Each number is 50 + 12 x the weight over its row's rms, rounded and kept within 0 to 99. Layers, rows and columns count from 0. The size before them is the row's rms in percent of the matrix's.

# layer 2 attention output (transposed), 128x96, rms 0.265, rows 77-127, columns 64-95
080:48 66 45 34 49 48 46 70 46 54 52 51 49 63 42 72 58 60 48 32 52 62 52 62 52 65 44 46 53 26 54 59
086:46 41 44 62 48 50 50 62 38 56 63 55 36 42 38 47 61 34 47 57 43 60 37 63 34 47 39 44 68 49 74 45
088:38 40 42 56 33 52 38 43 36 46 49 21 56 54 67 61 54 45 69 54 70 50 51 52 68 55 54 44 60 46 52 24
096:47 39 47 54 47 55 42 60 32 30 45 67 38 44 33 50 58 33 42 78 51 30 58 40 55 71 40 47 39 65 46 53
093:27 43 37 44 53 37 58 29 57 64 45 46 56 42 58 38 25 44 46 41 29 73 60 63 55 42 44 50 51 43 41 43
089:44 46 35 59 61 38 42 54 43 56 46 46 56 44 66 80 59 46 33 53 63 61 73 62 55 46 50 33 35 47 62 65
089:53 43 47 44 61 52 39 58 42 61 50 56 54 43 49 33 38 43 30 37 50 39 44 53 44 37 53 48 62 49 52 37
082:17 45 56 68 54 48 35 27 51 39 19 83 66 67 50 48 34 31 45 55 58 40 47 41 36 43 57 47 49 39 41 60
090:30 38 70 53 47 64 52 56 43 68 34 59 47 69 45 51 36 54 43 54 58 51 56 39 36 30 39 40 56 54 19 36
097:62 51 62 25 42 61 38 45 28 42 45 38 59 42 48 67 71 44 50 49 57 48 64 67 57 41 63 42 63 48 54 69
078:75 53 53 57 71 28 47 65 49 42 21 54 51 53 51 54 51 51 58 45 47 51 74 65 54 62 48 79 55 38 58 57
088:48 34 63 63 53 63 68 50 47 79 58 52 46 65 47 33 62 33 60 52 41 70 80 54 62 49 29 61 52 43 54 52
095:59 39 59 56 49 48 69 63 34 38 34 38 59 55 50 32 47 53 77 61 49 47 34 61 35 42 40 60 59 67 58 47
092:42 58 42 39 62 42 28 44 41 63 44 50 52 64 51 41 47 41 60 41 57 46 43 58 47 43 57 69 52 47 60 43
090:30 57 37 64 43 39 45 48 41 80 43 41 51 46 54 60 72 36 49 46 36 46 36 42 31 41 51 27 43 68 52 58
105:33 56 71 60 61 39 49 21 44 44 58 54 28 72 57 61 48 76 61 41 64 46 35 76 58 68 48 57 41 49 43 38
095:27 55 42 36 65 26 57 39 54 57 54 32 53 48 38 55 56 53 54 43 38 48 39 49 51 54 32 59 46 53 47 33
089:42 65 47 71 48 38 32 54 57 84 57 39 43 47 52 48 44 57 51 56 56 42 43 40 75 77 28 31 44 34 31 49
091:36 57 72 55 36 57 36 38 45 23 54 44 55 34 48 48 49 58 56 61 49 63 49 55 66 80 32 71 43 69 60 77
098:16 38 48 44 75 42 57 70 45 65 35 61 58 27 44 38 44 32 57 47 37 61 68 61 67 55 53 50 32 38 50 53
097:48 20 51 41 61 40 57 41 36 38 42 64 77 49 57 55 64 40 60 54 43 52 70 54 46 51 43 38 41 62 73 53
093:33 48 65 59 44 67 36 66 51 46 48 40 33 53 57 52 62 38 52 53 41 10 56 44 35 42 64 33 58 43 41 30
090:39 62 46 44 46 29 21 35 40 67 63 62 38 67 71 34 33 67 44 57 46 47 45 57 64 34 34 58 42 53 42 72
090:43 65 56 62 38 48 54 41 44 42 56 47 55 64 59 47 54 28 62 45 60 52 62 71 37 19 56 50 51 47 53 42
086:46 42 40 48 41 33 26 75 38 61 44 34 67 58 54 54 55 36 49 56 53 22 34 37 65 68 59 38 54 50 51 54
085:46 57 43 60 41 51 47 43 53 20 60 61 64 54 65 50 46 21 55 47 49 43 53 48 55 38 65 12 22 28 58 36
101:41 17 36 60 64 47 44 47 71 37 43 48 48 57 77 29 46 51 55 31 39 38 51 65 55 41 39 41 61 47 47 48
104:50 55 42 51 59 33 61 42 37 44 69 46 48 56 70 56 45 53 36 69 47 73 52 36 41 60 46 76 69 60 91 46
090:29 69 49 61 60 67 46 39 37 48 54 63 21 44 75 53 37 43 60 61 55 43 69 48 43 43 31 40 62 44 42 47
094:42 55 54 56 44 43 40 40 38 59 47 31 62 49 45 66 47 37 57 45 63 64 38 31 39 51 56 38 53 71 38 41
096:34 37 43 54 30 62 60 41 51 62 49 28 52 66 55 36 53 62 57 42 41 51 30 50 50 76 33 35 50 35 54 64
103:53 41 64 65 36 41 42 21 58 38 45 43 48 59 54 31 53 53 50 53 49 48 42 57 39 37 66 46 37 60 67 55
094:57 67 64 36 41 55 41 88 58 49 48 49 64 59 42 52 63 59 63 51 38 33 37 59 42 39 68 50 49 48 35 41
087:40 60 65 51 46 56 40 65 68 41 60 65 32 37 30 70 59 60 29 46 38 48 39 35 59 50 48 65 30 66 71 48
087:57 42 54 52 50 47 61 51 51 59 53 49 34 57 35 48 55 58 46 64 38 59 42 46 61 59 45 65 66 51 62 36
083:46 53 46 45 45 40 72 59 52 29 37 39 43 48 33 54 21 37 45 51 54 42 38 74 65 50 54 48 54 36 65 58
103:35 46 45 21 50 35 59 53 57 72 53 49 52 41 87 66 62 50 48 67 50 48 33 61 62 59 39 47 60 49 49 62
099:70 43 70 44 53 55 43 39 56 47 45 64 33 60 46 63 38 57 43 34 51 45 62 55 23 40 67 25 58 51 59 45
094:45 49 52 66 47 48 79 46 59 60 54 50 58 30 49 21 68 37 57 73 36 64 42 55 37 46 33 68 55 79 52 46
095:51 57 34 53 45 60 43 76 38 59 69 54 48 47 46 52 41 62 54 46 36 53 36 66 55 62 34 61 30 44 51 44
097:77 44 36 59 20 60 44 37 46 28 31 36 67 50 52 56 46 46 65 49 39 36 38 50 39 61 62 48 55 67 53 38
102:78 49 51 46 63 41 18 70 44 62 71 39 56 60 46 30 49 45 56 37 60 53 65 19 61 69 41 55 52 36 58 35
100:62 37 36 45 43 67 54 67 62 46 47 61 48 42 49 66 66 70 48 71 31 44 41 69 47 61 46 29 39 49 57 46
091:69 41 56 58 55 32 48 63 47 31 65 71 27 64 24 30 56 57 52 26 62 57 48 59 51 40 36 61 40 42 45 66
101:52 61 45 51 60 54 54 49 42 52 43 34 49 49 47 62 42 44 45 35 34 47 56 56 26 53 40 40 49 69 53 54
091:43 31 49 47 25 33 52 41 44 39 28 44 51 40 53 43 57 30 49 55 43 43 71 57 55 39 86 51 61 48 62 44
094:63 48 66 56 40 57 41 44 65 36 47 51 82 50 32 48 51 48 52 57 59 33 71 58 36 48 79 60 63 51 74 56
110:47 45 52 73 35 23 52 42 52 60 61 53 59 65 54 65 60 26 51 51 40 41 54 57 16 39 46 55 70 52 48 30
087:58 59 29 46 57 59 47 26 49 40 32 50 40 45 46 54 44 43 55 57 33 50 51 61 61 57 52 41 32 44 65 53
079:63 42 54 58 61 44 51 70 71 62 37 48 50 30 45 72 63 54 53 60 47 65 62 55 59 62 36 63 37 51 31 48
086:58 57 58 39 43 67 39 67 58 42 39 57 51 63 48 36 62 59 48 51 68 26 47 41 50 25 75 54 40 40 26 53
# layer 2 attention value, 128x96, rms 0.273, rows 78-127, columns 64-95
084:47 63 54 65 61 67 59 40 45 48 56 41 37 62 34 41 54 50 42 50 64 56 52 48 60 70 28 51 35 44 80 31
098:59 26 51 50 51 55 82 57 55 57 61 46 38 37 40 71 31 58 35 80 44 35 55 50 50 46 43 36 54 46 54 47
093:76 56 44 55 59 56 69 45 50 46 61 47 43 66 50 43 46 55 55 51 23 53 58 37 66 58 62 61 64 53 55 22
108:37 45 48 58 67 59 53 32 54 35 36 64 49 74 61 64 40 42 50 54 34 39 57 54 57 51 46 51 39 41 60 53
108:40 62 41 60 53 32 46 64 48 47 41 56 80 47 43 58 34 65 52 63 32 74 58 54 60 38 65 60 52 58 39 14
082:62 58 52 46 53 83 37 78 55 45 66 56 54 55 58 76 23 60 42 42 50 50 48 42 44 40 45 53 22 56 59 40
102:51 48 46 49 43 59 70 60 36 42 43 60 65 41 51 39 32 53 62 48 30 47 40 50 47 27 62 64 64 48 39 52
086:59 40 46 40 57 41 43 45 48 56 39 45 37 50 66 52 38 49 53 43 44 38 66 50 50 44 37 59 23 66 65 43
116:57 57 44 51 56 43 53 51 44 62 49 71 46 60 47 57 38 46 44 49 36 54 37 70 41 60 56 45 44 47 62 37
105:35 65 36 59 47 46 26 38 71 49 61 59 47 60 59 85 63 43 60 41 42 50 49 49 70 57 58 48 39 65 50 59
090:44 55 27 58 50 31 61 58 48 48 36 37 25 38 51 39 47 42 36 46 50 35 32 51 57 53 32 47 28 28 46 45
096:60 63 45 63 46 69 48 45 23 36 42 60 60 49 49 53 38 37 42 23 50 39 63 55 55 50 42 41 35 49 42 60
109:65 58 39 52 37 51 70 52 40 45 54 53 49 67 48 56 37 43 42 48 55 49 45 38 39 62 43 32 37 55 47 42
087:52 45 61 35 47 41 60 42 61 50 44 38 56 53 47 37 41 48 61 62 57 54 32 46 70 46 22 54 55 35 42 47
112:62 32 63 49 39 57 56 46 38 52 41 47 40 45 56 52 60 52 63 48 47 20 29 41 44 38 58 45 57 51 41 56
111:47 42 61 60 58 49 45 32 58 35 34 41 49 65 61 56 43 64 45 46 49 63 48 40 70 62 48 56 37 62 62 55
099:19 41 57 38 48 46 55 49 61 32 46 59 48 33 44 68 48 72 63 52 47 49 39 55 59 33 25 54 23 69 76 64
097:42 43 46 58 40 37 56 66 24 37 44 72 65 58 32 46 37 41 52 57 40 42 45 64 53 54 63 63 60 55 60 43
103:41 54 32 63 46 38 20 44 55 56 48 50 64 49 53 59 37 42 53 48 26 68 48 44 53 52 78 58 65 55 35 41
098:53 49 25 53 78 60 42 45 49 66 43 31 50 50 60 61 49 65 66 29 58 28 59 42 44 43 60 44 59 38 43 72
097:75 61 70 25 69 62 49 37 48 48 57 52 63 50 48 38 64 31 33 58 28 45 40 70 53 49 46 61 51 49 67 45
098:42 24 50 55 63 46 39 44 31 22 36 64 60 57 49 75 44 34 49 60 49 34 51 54 40 30 40 44 36 74 52 58
098:56 37 64 67 93 69 47 54 36 43 46 57 54 46 60 44 32 40 31 57 43 43 38 52 31 47 44 58 55 34 46 50
087:47 44 46 54 65 38 36 42 45 41 37 45 52 37 31 39 46 44 58 76 59 65 50 36 77 62 66 47 64 47 28 38
098:54 42 44 35 41 72 72 42 64 54 62 49 41 49 50 36 29 65 73 43 40 57 55 55 44 43 38 53 54 45 69 68
096:48 45 59 65 45 61 48 37 45 49 55 47 71 40 55 58 39 34 42 42 41 46 53 66 64 54 47 42 56 36 60 36
095:35 61 37 46 34 45 61 46 50 46 55 54 63 44 44 31 54 57 54 51 56 76 63 40 31 49 69 55 47 44 36 77
102:59 35 47 64 55 27 56 49 50 37 59 54 52 36 57 75 55 31 49 44 59 40 50 71 52 67 63 41 44 62 40 23
106:48 33 39 60 62 43 45 59 55 47 38 56 39 59 51 49 38 42 52 44 23 39 58 55 41 37 63 57 69 54 47 68
097:67 54 54 53 26 52 66 55 44 54 48 50 56 33 31 31 63 58 39 46 60 49 46 53 35 34 44 51 63 49 40 51
106:52 57 43 46 54 50 53 69 47 35 49 59 77 40 49 59 36 60 67 53 61 60 57 48 36 31 43 63 46 56 53 70
101:41 49 48 44 65 59 61 50 55 74 43 62 25 37 37 73 52 63 47 55 64 47 38 42 62 43 29 54 39 53 56 49
106:41 41 50 42 48 26 56 44 34 45 46 43 55 43 52 47 51 45 69 53 63 64 51 55 34 44 31 45 64 43 44 50
103:34 59 46 45 37 56 73 26 41 46 47 56 31 52 61 36 67 40 45 38 56 35 19 41 67 56 22 54 38 45 35 73
096:30 46 61 60 38 73 28 51 52 50 70 48 64 52 61 67 37 58 58 54 55 56 64 46 55 49 41 47 35 71 54 60
087:39 76 39 58 65 52 41 44 39 67 46 53 40 57 38 28 53 76 41 63 49 59 27 55 54 39 42 44 44 60 51 38
107:52 42 64 46 58 49 57 46 43 76 74 51 47 47 52 39 60 50 55 39 47 48 27 60 49 34 50 39 52 54 51 58
103:67 44 40 51 24 60 50 54 52 38 60 52 55 64 52 56 51 44 34 39 58 44 43 54 55 37 60 54 41 58 60 46
100:41 53 76 52 24 60 50 42 75 65 54 41 74 45 36 57 46 50 41 32 47 46 48 42 62 68 41 62 43 60 67 50
107:64 66 47 44 74 35 43 48 38 49 36 43 52 43 44 38 76 44 33 73 70 68 73 47 39 35 56 42 68 48 34 55
102:51 65 54 75 36 51 76 38 53 61 40 48 50 49 35 48 50 47 40 57 46 61 37 57 63 57 53 49 55 62 42 49
096:69 67 49 31 38 50 61 35 61 65 53 39 18 54 25 56 60 33 45 47 54 48 49 40 55 46 39 43 54 41 34 54
092:43 51 52 56 40 65 56 52 57 55 54 45 71 40 39 68 43 65 49 47 54 64 42 47 45 46 23 50 38 39 61 34
098:58 38 26 68 52 36 55 38 51 66 40 38 58 47 37 41 64 56 31 49 46 61 48 51 68 35 34 36 24 66 57 39
101:53 56 27 44 59 41 61 36 41 58 61 58 38 46 68 50 45 45 46 55 62 58 29 69 39 47 41 44 70 35 43 45
103:37 38 44 59 70 58 35 56 35 58 65 39 44 43 60 40 40 34 37 46 46 41 56 46 47 41 60 39 54 42 57 45
098:62 48 59 62 53 67 33 46 52 49 52 43 59 45 46 54 52 57 40 70 53 29 66 40 54 44 54 47 43 51 54 43
109:55 22 50 57 72 53 44 46 53 49 24 38 35 53 51 66 46 47 67 60 52 45 68 40 49 51 59 63 60 62 38 36
104:29 44 16 80 55 30 54 46 39 42 56 57 64 36 52 75 49 47 48 34 68 56 50 64 53 54 55 31 44 58 50 44
104:50 50 63 59 45 44 55 68 53 71 50 51 44 38 45 44 34 55 57 32 56 56 59 65 65 91 49 42 34 62 54 38
# layer 2 MLP up, 384x96, rms 0.465, rows 0-56, columns 64-95
128:34 60 47 50 61 51 58 55 46 76 38 56 44 59 32 46 41 50 67 33 40 44 70 54 82 30 48 61 58 52 49 26
118:34 41 53 55 36 74 33 36 48 49 58 66 53 59 66 50 46 31 67 42 49 56 51 34 60 45 37 61 38 39 50 20
141:67 70 59 51 45 43 61 57 49 50 63 77 60 46 46 55 44 59 64 63 46 32 64 44 41 54 45 38 48 41 48 57
088:46 57 52 46 38 29 44 59 52 34 47 43 31 62 74 46 66 60 63 28 27 26 44 53 40 45 39 41 41 50 39 57
111:70 50 53 41 62 39 34 23 39 52 55 40 60 56 44 40 51 54 48 46 58 59 59 68 66 50 56 58 73 43 57 52
075:53 49 36 44 58 36 36 64 75 24 34 29 52 35 48 53 36 37 38 50 59 57 50 24 55 33 42 49 63 73 62 49
054:34 57 46 39 55 44 46 52 61 62 64 38 55 76 36 28 31 48 37 48 44 43 44 40 63 69 61 55 38 58 53 50
062:60 29 61 40 74 39 66 44 66 52 57 57 23 51 34 66 60 58 49 61 58 51 59 49 38 63 37 66 38 37 62 54
122:58 46 43 60 59 49 56 54 37 40 47 72 50 68 54 61 37 49 61 32 73 43 43 50 39 25 37 36 26 41 51 37
097:51 52 56 50 57 51 36 31 60 49 44 55 54 60 53 56 42 36 72 40 58 64 52 32 56 50 64 59 41 45 46 46
094:58 53 49 31 46 48 44 59 30 50 39 69 40 34 32 30 45 71 54 56 72 34 63 54 48 54 43 63 76 50 63 57
082:49 45 46 64 64 53 55 61 49 49 38 38 76 51 62 65 72 33 54 42 58 41 72 60 56 42 51 48 57 47 49 59
061:56 22 54 58 61 46 39 46 39 61 42 44 39 48 39 43 46 46 47 52 42 52 51 61 37 51 38 61 44 43 39 41
071:79 46 54 44 64 55 71 70 40 55 59 51 53 71 45 51 49 40 63 50 50 72 56 47 56 49 54 37 51 75 37 66
103:72 45 45 70 81 49 65 33 45 58 44 43 51 49 48 43 38 34 33 43 23 36 64 57 61 57 72 54 45 67 49 51
048:45 58 63 48 59 41 37 34 54 57 67 38 67 51 34 25 45 66 43 44 46 30 39 77 51 61 32 57 47 65 56 56
139:51 55 24 72 70 25 57 44 57 57 32 51 36 53 48 33 58 39 51 50 43 32 60 58 51 60 49 49 69 59 49 45
099:35 62 45 54 44 54 40 62 68 49 35 64 34 46 56 48 51 54 46 29 60 47 64 57 44 60 43 42 51 51 31 41
121:35 50 26 71 67 57 54 39 39 70 49 40 44 60 61 59 65 35 62 40 65 43 57 57 54 59 43 55 58 51 54 58
118:72 32 44 60 47 41 63 48 47 63 55 47 64 34 56 62 33 54 66 18 54 44 54 61 63 46 49 45 29 67 42 55
082:58 48 60 42 46 64 53 50 54 51 47 62 39 63 31 42 24 50 40 42 43 56 46 22 61 56 60 60 47 43 73 60
143:33 62 32 53 63 44 69 41 53 44 46 63 33 64 56 49 47 50 52 48 32 51 45 49 53 33 44 46 59 29 45 51
133:70 69 64 41 68 20 47 47 54 49 41 64 70 50 48 43 35 60 58 41 44 60 67 62 32 66 34 54 56 60 28 43
099:53 59 67 58 46 46 62 28 43 73 20 67 47 35 54 43 24 52 51 57 48 43 61 44 55 61 53 31 37 51 39 33
121:62 62 54 63 48 45 38 55 72 55 48 53 47 80 39 39 62 49 52 41 61 41 74 45 41 45 43 40 50 36 52 40
095:42 57 44 44 64 54 54 66 43 41 43 56 57 29 27 46 49 51 61 57 79 58 60 54 49 62 51 47 51 46 41 31
126:44 49 33 60 58 41 48 68 52 20 48 57 27 42 49 47 39 55 54 39 35 50 50 44 58 30 59 64 43 35 50 54
080:51 34 46 34 53 48 58 52 68 60 55 46 24 45 31 38 49 39 76 52 41 41 52 46 69 51 56 61 54 54 52 46
095:53 51 38 51 58 41 54 41 30 19 46 49 56 61 18 67 51 57 46 35 40 33 61 73 72 55 52 53 51 26 44 32
097:68 45 32 53 50 43 33 49 39 53 59 47 45 73 48 46 67 52 74 36 51 52 51 51 59 26 40 61 34 73 49 46
076:72 61 44 24 56 50 54 57 62 48 69 64 39 50 50 43 45 40 43 26 62 35 65 51 44 33 74 49 72 71 55 56
074:79 46 53 67 54 48 49 49 65 24 46 33 57 38 24 44 55 57 60 57 49 50 88 54 55 66 17 40 52 61 62 47
104:43 45 68 39 60 36 42 41 53 44 34 55 47 63 45 39 50 54 33 48 60 42 67 19 62 52 53 43 47 48 42 37
087:41 42 43 46 64 45 60 42 56 20 55 39 50 54 62 62 55 70 62 48 45 64 32 57 74 25 47 53 23 55 71 47
066:39 41 57 66 38 36 54 65 40 52 69 58 40 54 54 46 60 48 30 62 49 46 40 55 67 61 47 47 51 44 23 37
117:56 50 50 55 48 46 54 45 58 53 76 75 47 54 32 71 36 47 33 58 35 34 51 46 57 39 69 56 41 63 63 75
103:47 46 44 34 52 31 49 33 41 76 38 36 48 63 32 40 47 51 58 53 54 34 58 61 46 34 46 61 44 55 47 60
091:43 41 71 38 51 39 52 72 75 52 56 49 68 57 51 58 19 47 32 56 58 52 30 47 56 64 55 66 41 47 50 36
115:25 90 59 63 84 40 39 60 52 55 60 61 42 57 52 47 41 37 61 44 40 56 37 41 60 53 38 48 47 51 35 60
091:49 63 66 61 43 54 47 57 55 39 60 38 42 26 40 39 55 63 42 31 71 55 68 50 59 66 56 40 41 63 37 58
078:56 41 24 20 73 41 58 57 65 44 61 36 54 45 49 70 67 38 65 40 35 57 47 46 51 65 72 30 41 47 81 53
106:61 54 33 44 56 37 46 50 64 52 53 47 68 36 36 42 53 52 49 24 46 65 43 68 42 48 40 39 73 46 57 22
079:58 45 39 39 42 51 53 37 35 50 50 53 44 61 48 52 46 54 54 44 35 35 46 55 51 35 37 45 70 39 29 62
119:47 42 54 58 51 64 52 54 56 45 48 65 51 50 49 42 78 23 48 37 35 51 53 48 62 53 59 45 40 38 55 41
109:48 55 55 45 53 34 39 40 51 43 36 53 57 77 42 36 42 56 64 52 59 49 49 60 53 62 40 49 31 60 58 52
124:53 58 58 55 42 31 40 49 49 50 31 64 28 62 62 67 57 48 48 30 37 41 73 47 47 85 54 43 45 44 40 52
069:52 36 34 59 76 58 62 46 65 43 44 44 54 64 38 62 60 46 69 57 46 60 64 41 58 55 61 29 52 24 53 49
118:43 71 44 45 56 68 65 70 35 49 51 54 34 50 35 43 53 47 51 61 38 48 52 56 61 35 47 42 51 41 55 43
081:55 53 57 40 61 41 56 34 71 52 47 38 60 29 50 48 55 58 63 44 47 43 43 38 55 35 60 51 46 35 63 55
091:46 60 44 56 75 54 49 66 43 47 57 34 29 54 75 59 33 36 63 30 60 42 59 30 48 39 32 42 61 44 65 57
072:41 51 50 20 42 50 34 34 59 59 44 56 53 69 61 49 28 55 54 45 37 31 59 67 71 51 53 38 40 42 42 62
064:31 35 49 61 50 30 59 62 61 54 45 49 54 51 61 56 23 51 61 57 67 53 51 31 36 53 61 48 52 36 43 48
081:50 53 58 61 46 67 56 28 55 54 51 66 47 71 47 53 23 51 55 45 36 61 40 30 75 59 51 56 45 50 70 43
087:57 51 63 38 28 38 71 54 68 42 55 55 48 69 57 45 32 47 62 40 57 65 37 77 59 42 63 73 35 44 47 64
110:49 48 46 35 49 52 40 65 48 60 58 63 39 63 59 25 67 34 54 49 50 45 49 67 55 27 59 64 62 30 69 40
083:51 46 52 53 52 46 31 52 59 14 45 89 37 80 44 62 35 72 43 51 53 32 63 42 40 62 40 37 73 62 72 51
120:53 62 29 65 61 51 47 34 47 46 27 53 45 57 36 33 77 33 58 48 41 56 55 59 49 59 49 41 47 55 61 63
# layer 2 MLP down (transposed), 384x96, rms 0.289, rows 0-55, columns 64-95
043:45 60 55 37 54 39 44 45 43 44 77 43 51 47 52 52 47 64 50 50 65 54 34 66 33 48 44 39 61 54 56 64
023:58 61 78 67 43 52 59 66 27 47 56 37 74 52 40 27 50 41 38 66 65 39 37 45 63 47 60 58 62 61 57 44
021:49 48 74 51 59 48 30 49 44 53 23 57 59 44 69 45 40 49 37 62 58 50 50 43 62 37 78 60 60 78 45 49
122:57 53 60 68 41 53 53 56 41 39 65 41 46 60 49 60 47 55 50 71 70 53 47 29 49 43 50 68 49 57 49 47
043:41 56 55 28 54 50 63 48 57 25 54 52 41 55 66 49 54 58 51 71 46 59 66 58 37 36 51 40 51 53 52 62
113:41 66 38 57 34 57 57 50 56 39 65 35 45 42 62 56 55 57 53 61 61 48 28 58 40 31 47 45 61 85 54 68
159:44 51 49 57 19 61 60 43 53 51 53 43 49 52 68 74 57 59 46 54 32 54 29 41 29 42 56 45 68 83 46 55
233:39 59 54 59 43 63 55 40 43 50 52 27 44 45 64 73 59 43 54 65 51 42 42 49 44 61 28 57 68 59 53 80
052:36 48 50 54 42 52 50 41 50 55 60 36 53 35 40 61 67 56 48 72 40 39 40 48 64 59 53 41 43 59 47 58
061:50 52 40 55 38 54 49 26 33 56 77 69 34 40 72 66 39 50 59 64 43 39 46 40 76 47 68 55 65 60 62 54
052:52 65 65 61 56 67 42 39 48 49 49 46 45 25 59 50 49 65 50 63 42 28 57 50 51 76 35 69 24 51 40 66
111:44 45 61 53 40 67 54 31 55 43 58 51 30 43 68 65 51 71 67 54 45 52 52 63 35 59 40 55 56 60 60 56
197:48 63 51 59 42 64 55 48 49 59 56 20 54 58 50 65 55 44 60 55 36 41 50 56 55 49 57 45 68 54 40 38
162:42 42 42 52 48 63 67 40 46 43 48 37 46 81 57 48 46 55 58 57 47 63 51 39 20 43 45 57 67 69 49 61
072:44 45 53 38 49 44 61 35 32 63 40 36 58 34 64 56 36 52 40 69 37 78 30 45 34 62 50 64 57 69 68 43
160:44 54 54 67 27 58 69 23 50 59 62 43 38 35 50 57 70 51 30 63 35 63 34 54 38 59 37 61 62 64 48 63
037:69 35 58 50 20 67 40 54 79 38 62 55 44 47 52 46 61 43 50 42 69 45 33 47 54 66 47 24 44 58 57 62
058:46 43 33 26 50 72 52 57 60 65 49 51 60 49 55 40 67 48 43 65 38 72 39 35 41 47 47 70 58 47 64 55
016:39 63 48 46 59 61 58 52 43 42 40 50 22 34 62 44 74 52 36 55 31 78 54 32 70 41 65 49 55 56 58 49
053:32 57 54 59 47 57 49 34 46 43 41 50 55 40 53 61 54 69 56 40 50 25 57 38 58 33 31 50 62 40 53 64
165:49 42 41 45 48 59 46 40 50 43 53 33 57 44 59 62 53 49 56 61 36 41 33 51 50 41 35 55 72 59 69 79
037:49 66 58 57 57 50 47 29 55 43 52 39 54 52 58 42 65 48 63 73 28 26 71 52 53 38 53 38 62 43 41 51
012:33 39 30 46 58 41 71 56 31 60 50 12 61 64 58 55 39 54 47 38 67 61 77 49 65 42 59 61 41 66 45 56
022:43 43 56 40 37 45 53 50 59 64 61 37 82 59 50 65 57 29 51 69 38 52 56 58 27 41 34 58 68 62 74 69
040:38 42 45 19 48 53 51 59 44 61 51 41 53 35 50 51 51 58 56 72 57 42 50 24 34 58 42 38 46 46 63 65
040:50 42 46 18 51 58 49 44 54 55 53 39 52 60 59 56 55 47 30 43 43 35 58 34 33 59 38 41 60 40 54 37
043:54 32 65 39 36 58 43 53 48 55 34 31 50 61 43 63 48 56 58 56 53 44 37 66 60 37 38 73 67 63 62 64
133:47 68 56 73 46 66 67 36 63 46 70 32 60 44 29 69 52 61 56 65 40 45 51 57 54 46 45 43 70 53 52 60
031:48 37 52 51 36 77 71 62 52 33 65 61 52 39 39 57 66 42 46 50 59 31 46 51 57 53 47 57 47 54 64 49
033:41 48 36 43 54 36 56 71 44 46 39 62 55 43 52 48 45 47 21 73 46 45 35 60 42 40 43 62 56 67 66 53
135:33 55 30 47 40 56 72 46 40 61 50 28 42 36 66 70 54 40 56 53 64 57 45 73 45 46 44 55 75 81 54 52
156:54 58 28 59 58 51 69 66 49 39 48 29 50 68 80 53 46 58 63 49 70 55 34 37 51 52 34 61 58 61 54 61
028:45 28 63 45 53 33 25 34 62 28 56 57 64 43 39 41 55 35 30 38 43 51 39 63 51 44 35 52 65 56 63 72
136:53 65 41 58 56 47 50 39 52 45 41 49 55 37 64 56 48 50 61 53 46 45 45 51 36 56 55 50 79 71 39 67
140:51 56 53 41 32 51 62 54 45 46 55 25 45 41 64 59 57 69 56 36 42 47 28 55 36 47 44 56 76 57 58 59
060:46 44 60 53 51 59 51 58 57 53 45 48 29 40 55 53 56 59 62 29 56 65 46 40 28 67 35 53 35 79 45 43
040:67 55 63 38 55 47 39 50 52 47 62 33 57 43 71 39 39 62 38 54 33 61 31 46 50 42 37 63 43 50 71 54
117:27 62 69 48 59 52 54 43 56 58 36 48 40 54 52 51 49 51 55 60 48 55 37 36 44 54 55 47 91 48 51 45
045:44 51 67 33 37 35 42 57 56 52 36 42 44 65 61 45 56 64 40 56 40 56 50 66 30 54 57 47 59 57 65 57
035:39 13 54 54 76 42 50 31 61 41 59 77 66 42 55 53 34 43 58 58 41 70 53 44 30 24 39 43 52 57 64 67
151:44 48 47 65 48 58 67 33 43 50 69 43 41 56 60 61 51 44 48 45 59 68 58 60 51 34 51 26 52 56 49 56
051:38 55 45 26 38 62 67 68 58 59 45 47 41 46 50 56 51 48 58 74 61 38 59 57 43 40 42 48 46 46 47 39
146:79 67 44 67 40 46 51 37 66 54 59 29 52 34 50 74 60 51 53 47 54 61 40 64 53 57 54 39 62 41 71 53
020:44 36 61 30 63 62 53 73 30 44 44 38 42 46 53 64 65 48 55 38 43 56 45 50 65 49 45 67 54 53 63 60
032:52 61 29 53 50 37 52 48 41 62 51 44 56 30 48 80 32 49 57 55 73 43 48 58 71 46 46 57 65 57 48 59
038:61 64 54 45 37 63 58 45 69 38 61 40 43 30 35 42 65 35 51 68 52 29 43 40 53 54 46 51 50 59 54 48
142:41 57 56 47 32 56 65 38 47 52 67 39 62 38 63 43 44 56 43 32 35 44 37 58 37 40 49 59 75 46 46 72
034:62 24 59 38 49 45 44 35 55 40 47 42 49 21 59 58 52 62 45 46 48 54 40 32 42 43 47 49 65 55 56 35
127:33 50 45 35 45 57 50 43 72 51 40 43 52 60 49 66 75 52 55 67 52 41 47 62 66 47 48 28 60 54 40 50
068:31 67 61 45 53 66 63 58 30 32 55 45 42 60 37 69 52 47 51 64 40 34 38 31 37 60 52 68 49 67 50 59
148:37 46 42 62 47 43 68 38 45 41 50 44 67 50 33 51 74 55 69 67 40 43 47 49 47 63 35 25 24 34 41 33
142:32 52 34 65 29 45 53 48 36 32 32 44 41 59 57 39 77 47 62 61 44 40 40 73 41 56 61 51 70 56 61 59
144:53 54 35 52 58 78 44 52 37 60 41 40 34 32 83 51 68 66 55 51 56 37 39 46 53 51 50 57 47 73 41 58
139:57 34 44 59 63 58 79 23 53 22 70 43 67 56 59 58 38 47 51 40 54 65 44 33 31 41 61 46 59 62 53 59
045:57 35 50 40 32 58 49 50 49 34 50 32 39 65 35 47 50 65 47 48 37 42 63 52 32 22 45 76 68 72 46 80
035:37 38 45 53 57 53 38 51 43 31 41 51 38 41 59 36 59 55 41 52 57 51 41 57 62 52 39 52 39 82 44 67